{
  "intermediate_size": 704,
  "norm_place": "pre",
  "rope_theta": 48800.0,
  "attn_scale": 0.125,
  "parallel_block": false,
  "init_std_qkv": 0.0313,
  "beta2": 0.99,
  "warmup_steps": 129,
  "doc_mask": true
}
Each number is 128 + 32 x the weight over the matrix's rms, rounded and kept within 0 to 255. Layers, rows and columns count from 0. Numbers have three digits each.

# layer 2 attention output (transposed), 384x256, rms 0.18, rows 23-48, columns 0-127
095086167149146068103147156142132143094151155157171061110110130081138160193122118084155088096139107104173118124116101179111109097083118164141094145084090086106102077142128115089081114108160126135154177149136096067088142151144127159113149116201148102182181118105109127141147060197149107110128170152158130123128046125124121137176126090110155163094134171119127134106127137153120165159102
097123136134156104154124148170108105134149087082123155139157136143132139108158160107133137129123113132157135164203175147141121137145113134122117155133141172127127127158074144140070208095178096075119109157111095148131050135158132080110162137146115158208134125133114155206160133100140035140116090127115132090083114157132112159165117131172144117119117066108144158119183113123178080127144
107149084129089175145119136096160124088128156085123097134153114128177095180098120151130146145166110118176150114170109121104174115134091119108188127150163123159149134110206030177091165142135074098072126129120191156159122139105096194156100152095128205075132131143157132159116057145127144129155132109173080195138144089148154162189140167158132166116119145120100202164184144142121083089119
106064125131171086117128169104141170178147202131107101163112062188128130118081109103129139156158137130161134161188107172121118132168093110199194128094071071089114136168148122154155079117177162161126147165141182131173067058108122170176106101073144099123138145098169084178128157125150205128129082165104081106137124080124116158170097092137138117125168117141120195154123119088090099094069
145181144115096135111115139143085090135151125122127128219177088093127123111110233117088115136111158167127129163138137090142161104137140111167129137136125153107102040059165151154112111113126093131104133151132123086166098152159135170079080129095104129165181152135126104105144132201140161165085061059168202106166129142151134087113118136118167140104133018140052143181127107116153152134132
182130109088105059101168085121145106201154114184103160078098132109145161145129129118079179145066088108107081174118169084132142060114097192128096046112133094165170178112145120137143115124160196105067125087131124108169121124154144166149120131125128162129107113149118076142129111126153074153116082087088096107157142124082094123139197170143124156195129108138146151169128137062126075146103
204129108089136126173115168171172153139042166132092087062140169161141121126131093109106145180121135125111115094122100183087165124155171094060113118153132137145169087125106145143114148120117066137097109126062126186099223180129081114147105155131143063198127141104095110121158143226119205139121178084136124121172086085143099183129097130152173126116100133134170095149151207143141179144137
123156157150116132142138108142142137124066135117107188117108105150110182175085122080119132138167125138099164113081114090164129110107105111182187138129067120170072135144115165139118116109138094118155132171123107168127138133103111144084171101106122103119134181159124112077097114150165155219106118103115093100152125084115121156158114184205130136152119104136157149161187119136121129132132
142146112102128174177141151116132130108097134146116110120144099086120166214107155149137169126086088087105097091153085155139136098181117127144109140119191068154126185117153132103091074072120159088103172146130121107168113147139110100121093145138122124163131120191125136160153179118106143119096109098121145137167124127063052114145076121099137125116133085135147148114153108138120121167119
126111070138078121121117174140162138147147172127154127139092122141104105134149136104124140137115078115120141154190044091155101151176138176132089121130131098110095128076076131118135082138120051122127121093082169071129153152110166134170085152132190145135139164128105135170166106107194162139060109109127133135110082131109126095143175122148092128088095114146122082145181156128135111163092
145087088120115175126133145172120141127150099080098091094166139095121185125168138186168124155093167113158084132100155136122080172135162095149131166091112208122023151142122145125131083128178147091149139116187096119097154119181205122085159163093095081064109098144090178142136142211130147090150109136115155159113183084151138088091151116154125153110114125085095095132123099161134138153111
136161155089090120161107118133117163136152151119121120122111156146137171124154159090168153068122127149143154131107110069119082118111138102104089167112175132117109145127091185201096159159170186105082148158085143136207164152134163132047085165140170127096099130060096142143159132146108137178111121103129133154170099112099155152140134116148097105161131112153134154131128088128121166060175
113198104146149095152163085149118118149102129137141102093119123082124112122108144095149075129134151140207075114072146149150142122153160150105089154129078108159145142132110154113188106132143083117120077124146134150143111055081131110145139139097129082103116136109173140137146135075103140146184094069145147108084111121176107152155131133138155056111215163142171079133099191112166148098125
121158127106141066119084086134095118103112091109103109182090155181105195088153085166165135136076090132180081141118123154130131132150141096088078184109147121111096160151105124108060145109107087110148079097141126111110134136158122143075088171108067122148116070143118059069086159118116099118114111127113173107127125116140123133137099053096138130105159114112093128074093127143144118141180
089104166062151069142129122109130125125127093089132138124110176145118139168156083096145140096098072107131102102115150139108146141120144148142133167113105176159173132208130099108205120121125123133120183151111137151091117127106144150121102086112155128092123119146156120150158160124119125114150134187163084171105080132044109136174139132146140092132137138133177011076143108116071174171088
165084120182166147188193143164143047127142151073111129122130135137132143167096125121045097166068155119143183093136119122137147166127123135162166138067128121158107154087158116153114114183078148098138113166077110101090136139138147170142136169122098111104113145052098148156102063223094148132177181132146135128112146125156163164119146093122157129148154133184054156083108187066121119157160
121097097095154172099179095206160131106176101152153099139118178144099183097117150146117118122147165149139087149230182122172100162102158112140167144175160145141104147118118098084104085073126107078187110150173130167068128126180202119116117166115164084147103109012112093161111106157112091158125127127122126094095118160150121092109093017131110064125130113125090099145166138123106103137130
150164178193142137125065135163127154142169142109167192090158118183138179135111156123170144148123138148080092080172143135142127148072138125113176097107164147125147144123160161097091107190161154112138129092090142135130143153097191133144129108138168200146104120114142131099146136139129169117112100115149145109116085162095126126145144084120188150193144115139116157143085131109134144122120
121188164063127137145119138152061128177151052170104107143112135067154097143066166145141095150114137119106137140117123094132122137071072139187150158080130096103074123125111151103151197066058074121136088120093142119175110096200142166186102112123102112166107146157178124188145129092094108175118122113157119155130129104155115104123090157084181186091183143117130147105093125115152105120103
120176125164141075123071093063132130127170168096141135109051128166121140163112145121114101125102143087135154131129058127136095096162178066190139078111063140098173055100115156143144134067154119138143145141140128150167137147206169120151123121107092124129118174104108092158148155123164085109172131113160122174104153120080098174157160116132120137137117109127156128149150134048165142102040
113119147137093141125144172119120166117102163111111132097069160160138123106123136142117152159138146131060094123074127153154138171132147149119070137131155083140055157135131126106144069125172137144121132118110100141137158174140129132082111166115133099114126146164174066094177103177161135134143136205188151123163106130165167176113116108104086129153148178124152171161120101170122145124093
088081110143154139132126152098164104153132150085139122155136073129115118130091153128173177116092094113097086108112176099120175131103155094093176148143127056110107138096167113092117115157123141079109112134086161164133153140104124130165112086133141132162167125156087070154117177148142074078128117111113148119125119105098133128104145061135128108074081096122133185152104123130143121131103
148135098108158122119104118106169107085148118147128150085089163127111113114128112091141157161091135199091179092132134093185127098121166154110094109098146128150086149163135099087138139080106240143084127205131153152105118171155051128167104141129095139111163074124139157142178113167128167128135147207164165115122093219137115143178134163135128131128158164135139122136056087135116101122145
125165108130127128206045142149147164152147133099146151113136127075173121175149078128079084068098107125110103209174187104147104094150114127096133132152090107118127156152125116133077121146126178097164174167139160133119109158142107145106092134138160169135120159181145106112086130163089135093083175085110147161146093140103140086132124109128115092121122144121074114081183098102133115160126
131102120179128152201118156087168158143189117208097116093110158116078148123132175144078107146154163173131128183112190121166131155203132153165157095123158120127100092165148134134047167131062155062184182134218116165177130136116165097108125152147112181132135124134137128113087147145108197134085118108101122168128152133169169119118125159106053077092152103170145138130142135098140087184170
150144059097096126190152183136139169188106169122119160128067128158112154158168130126095136158146129142185144157141103156140127185109131081099175126150155147091136152120134175141093188143172142108141149177131137158110112139157159127112171115147138030125105089060085144181167133163136091125134064129129103096108136126132117122176141154027150153113141146088157155145129097102130123166130
# layer 2 attention value, 384x256, rms 0.201, rows 24-48, columns 0-127
132146159157106100126133184125069145209125185161114123130199114114118171164127207137171185174161140099097078107090095143132127147164100141109188135116108134103168149141116130073125094093106102123109150080128082133066099094120101170110081119112150103091108137111136086092154102158159120142165122171128171145095111098100128151035159107159153158106189087149090136138172132139133111093115
131115108092081155146157122088092130137120094123141150168117196147097096135103134106080125156093127158103164138120176130128127091128111158095134155130122126182131118111173167123120117132076141140133067137161138161157133143124058116075169157136129095134139094155117089141109088167128156099201080157100146129158103084098132161104130078096102117138083127102108173115090130096137124076118
068131140152097159090164146137183157150170077164113157123128132089174163171109155168129115112143102138136036145105141080137066136169177101158083099124137140133125142135156123109085102179115132139124121121182110112185107106133125096078142124118154098063151132168112128080114170175163142153144112128105151192133064171127115118131169141147132116144137110154094167057076104121148073125087
115101072080117157130189089147150113178126118097036166139140129144118139128128081170117096155104086131138131168086208121171137098093095141127077119129067108130136141120115120137134088142147095162133166142166107157131158096086202146130109132109104139119138135165143130160119087103170147097111128155122078152118094114109116177124124146119096169133193158153172157148102102099133115109165
124099165117135133104122140147141165158161093096090144134121142080125054125115109102062168105124072134100173064130131159149086168129145078211130191138145185131150106140111158128104119134128156113157164123056128119081121177202163159126115178146073112164169122121134173130049080156117108072134166138104147116115144130219142118047133136137144094038137137152122102134168114083176159063135
126122088118126076122137075120141093127093155107118123169171180135100107102144129074116051118061145110136185102125129084157098148095139163091116100154226085116173157112119123144176100124152185120106115152142100103109106102139150160151192128131157140101149118193170143134115117086118124107092175097111127121110122151085123123135123091064066110132085084123148184168129118188116148135109
155151146087076125106119124130101075096154145177110154104176094143189101188111124179076128081105131071162096147067111181152099124112146133114147126166116143161137138177135143127164126102098119103132080172154173150121107136124130134098187112129113128208128105171107161140103155146126122086103097157142129068139102154144112130126184128115096101148169146118102176091111135171096152154174
135113119122116132130136123124082178063132111058143112132153134116112144135139099082103092138139136154131168111103140076088128117112100150127106111157089171110154107163091109072089117190146156173112152094086115137120168074169130118107109159191114162155080177086108131141074144151106155109128167136119148126105115058132165154106107132181102089161143120128133163178165128162114154127148
158214090124136086121120142176144108166131138142128164121128122123152113180059170118172098194088125115128128127139135077126129152111111122100140130155109102152108082153132094166132128119106114088139114135156092129166056159088154147136099135173083173095098115180114069207091189171131164095158111106102073154156133155104099113098090133119117114157070116144091156107127136138159097136103
181143140076150157160095118122126109092168150132093107122108105163102095152125146109133139110082130137136163105120113181157139145096128129129157122152139074173123125149124253129138158154145122098196134186126152131142136101116092134172113127121140110140116133154189115160129089078143152142064141123082096131128068150149104197066119113129146126143113155132174157154098168130117198128125
152138108188158153118178134180083121155087131154156130153089118128116140169107097108128107149095110128128121040128136118134172103102045121113117172168067070104127109128146153160156126150150099145085166150107106159164148071145056093142177125139123114130158141123176089154088140107126161111128147113107062150127104095159101130123198115135106171098042153132084147168136156091141131112150
130149125164139155126115168141162179154112134130124077142178142137145149183102130170201134163140117113133183101173111096162122104155189130129162082131177128120098133124175148060160140112170190150114123212086143149082117151117151101143090083152117112106069167151140099099145100103152125061115134146117109099162099159108129147114106115165123100091107116145102139100144130122154108116142
161126194125130084110137108126122162174157178097121122139108122098166086135153126100163108137166148162178121090093134125130114124097135121151137106136068153124124113123102149126134111126152088205080183131078137112147184108085126096166131119113095122099114145095122143114090156151110173157108125130130121152155105124136049125118066093133110156114126182221151134142178116145130186132135
147114136131121139135110150179149193118096133164094131099116070086111101133123143112180132072104146126107105097154109124114113107131101140155133152160103121134112094192131157123077135121183116098106140078110124164130106138132087090151126110116129092171101144118111139147105124133089151177182106114115146122142091163108112060108155116109129159152061128126087121139113119102100159133101
151135174114115180147101121057083175124111138109122088112148061105160180120125124163115074078089106138110089100111126140134158142140163083098099136137116181131115118043163168119133110109163133164111127123137150133127160103177120134154179107096120124122162131140122163062134087140126121164137140118136104144124116059089135151138101127080094175143113085083202119154105141107110135154104
171146125140145103165146196112158126156179110153132138116118084191126148183122149078180100130107125077160099129154149170097074127113235105147114113126071127086147174109157173096117137140071186137070139172058121141146156130096122148101166129109174104095149095106139137184171116122071116141134157138065102129169089116144093152140145116136108115158097092128126121147113161127119188065174
076128110116074168146202164144112108104064157102134129140098112119118144170094112119082095131136145107143122122153184172075156162169160130136137117106106154157123167096105157110129112137123139155104128086145141142083135102152101173137140165075069147107094113157116140103124099134107124176134130183158153160131153030168177138177133170133144139112117146131108142103103132115146128131125
156140089090140142081118128153209116189148097108135152111130181167109141190164115143177164123172129114157127138126112115128171100172079107148168147168142155093143108202137135129161118155115157096143132162170137152127134096145121120093125150143135132143112106123118124091114151080148118101086101182087135124084146106153104125160132177155128104121159161148135153200115113111133062173129
128145128149134110162123140098124154134143126112135077164183181097129147067148103134101113132152090071122128151158134086109125126144122137115106165092151149114175175119142130150139152171141153077140093103159108149126075080126147180153126181152108148134131153115127152104113107105110045054185111119161154099126093184172163069131120119154149122111064229148127080166165183070195116164149
143096150131170118123119126131149145126103073107123091157069113139139103064093108169136130167110100160085190181119092076113130118155154106134130139119107163078102081118090101098167122132081124136141204098123166125129135117141174134144129099098125119153121119144148151122066172077119137159138120154112121094080144116114125105125102062121117151115119162116149156147107133127139134142130
111195125150113114106128162144134200132122066110163116106120160122152111130185121106103142159150144135133124132095116126106116106104128098154150163087159182142066130143127117119092107134113114192151154145183124089151174142110137122065190148088158138121141199092099159174104157136095180152143068121121129177137130095101176135123100132124165148126109145134198175173121151151141201137102
138073076119094132054178115125094133101127139126139136048140146111115182116129116149083150144112106151112094126161153091079141135105157164140126148129182038125112143091123131141145125135165095139147096088112148126178096141143129138170115103128130159130109120101144165118106147062088170128140119115155139227113106126152141135127128150105210143109128137123100121169153113136113157102101
109093122153138080144158144186138123104112131121117102130122166090105239120097116139116104130126058139149128165120120140125124139146120103109114074218108149093163134115089107129106077142130095097082132106074123153132219176168089138102092123084096102186076120113079083108143160160146110131117104134150113153166082114138121117070107142129186140082087133092141112136126111076091144127118
086132095118096099152129109172169161111119104105151188101174135163167152121166096105111188111113066144189128123125148175119140171120168133074120079108135151124103141108092121142117067087183096094095105102083116131112174149174115114132166104115095088156155115158139121139113150069147094097164110177138108111144171127126170153080198092161128150123155145129127137178184137165134119144119
152152149148146115131239149091094141129125086121093133154195071123043206128133095119106117114121099166098147080169158064149103109112206147135131132131137120145114160140169155102220136114168148142115105092134169142171141109159136174094101168139127175092109141157160082052115126107104198146136132151199122133169117084153120074053123148092155148171097097169159169100175125125138085106148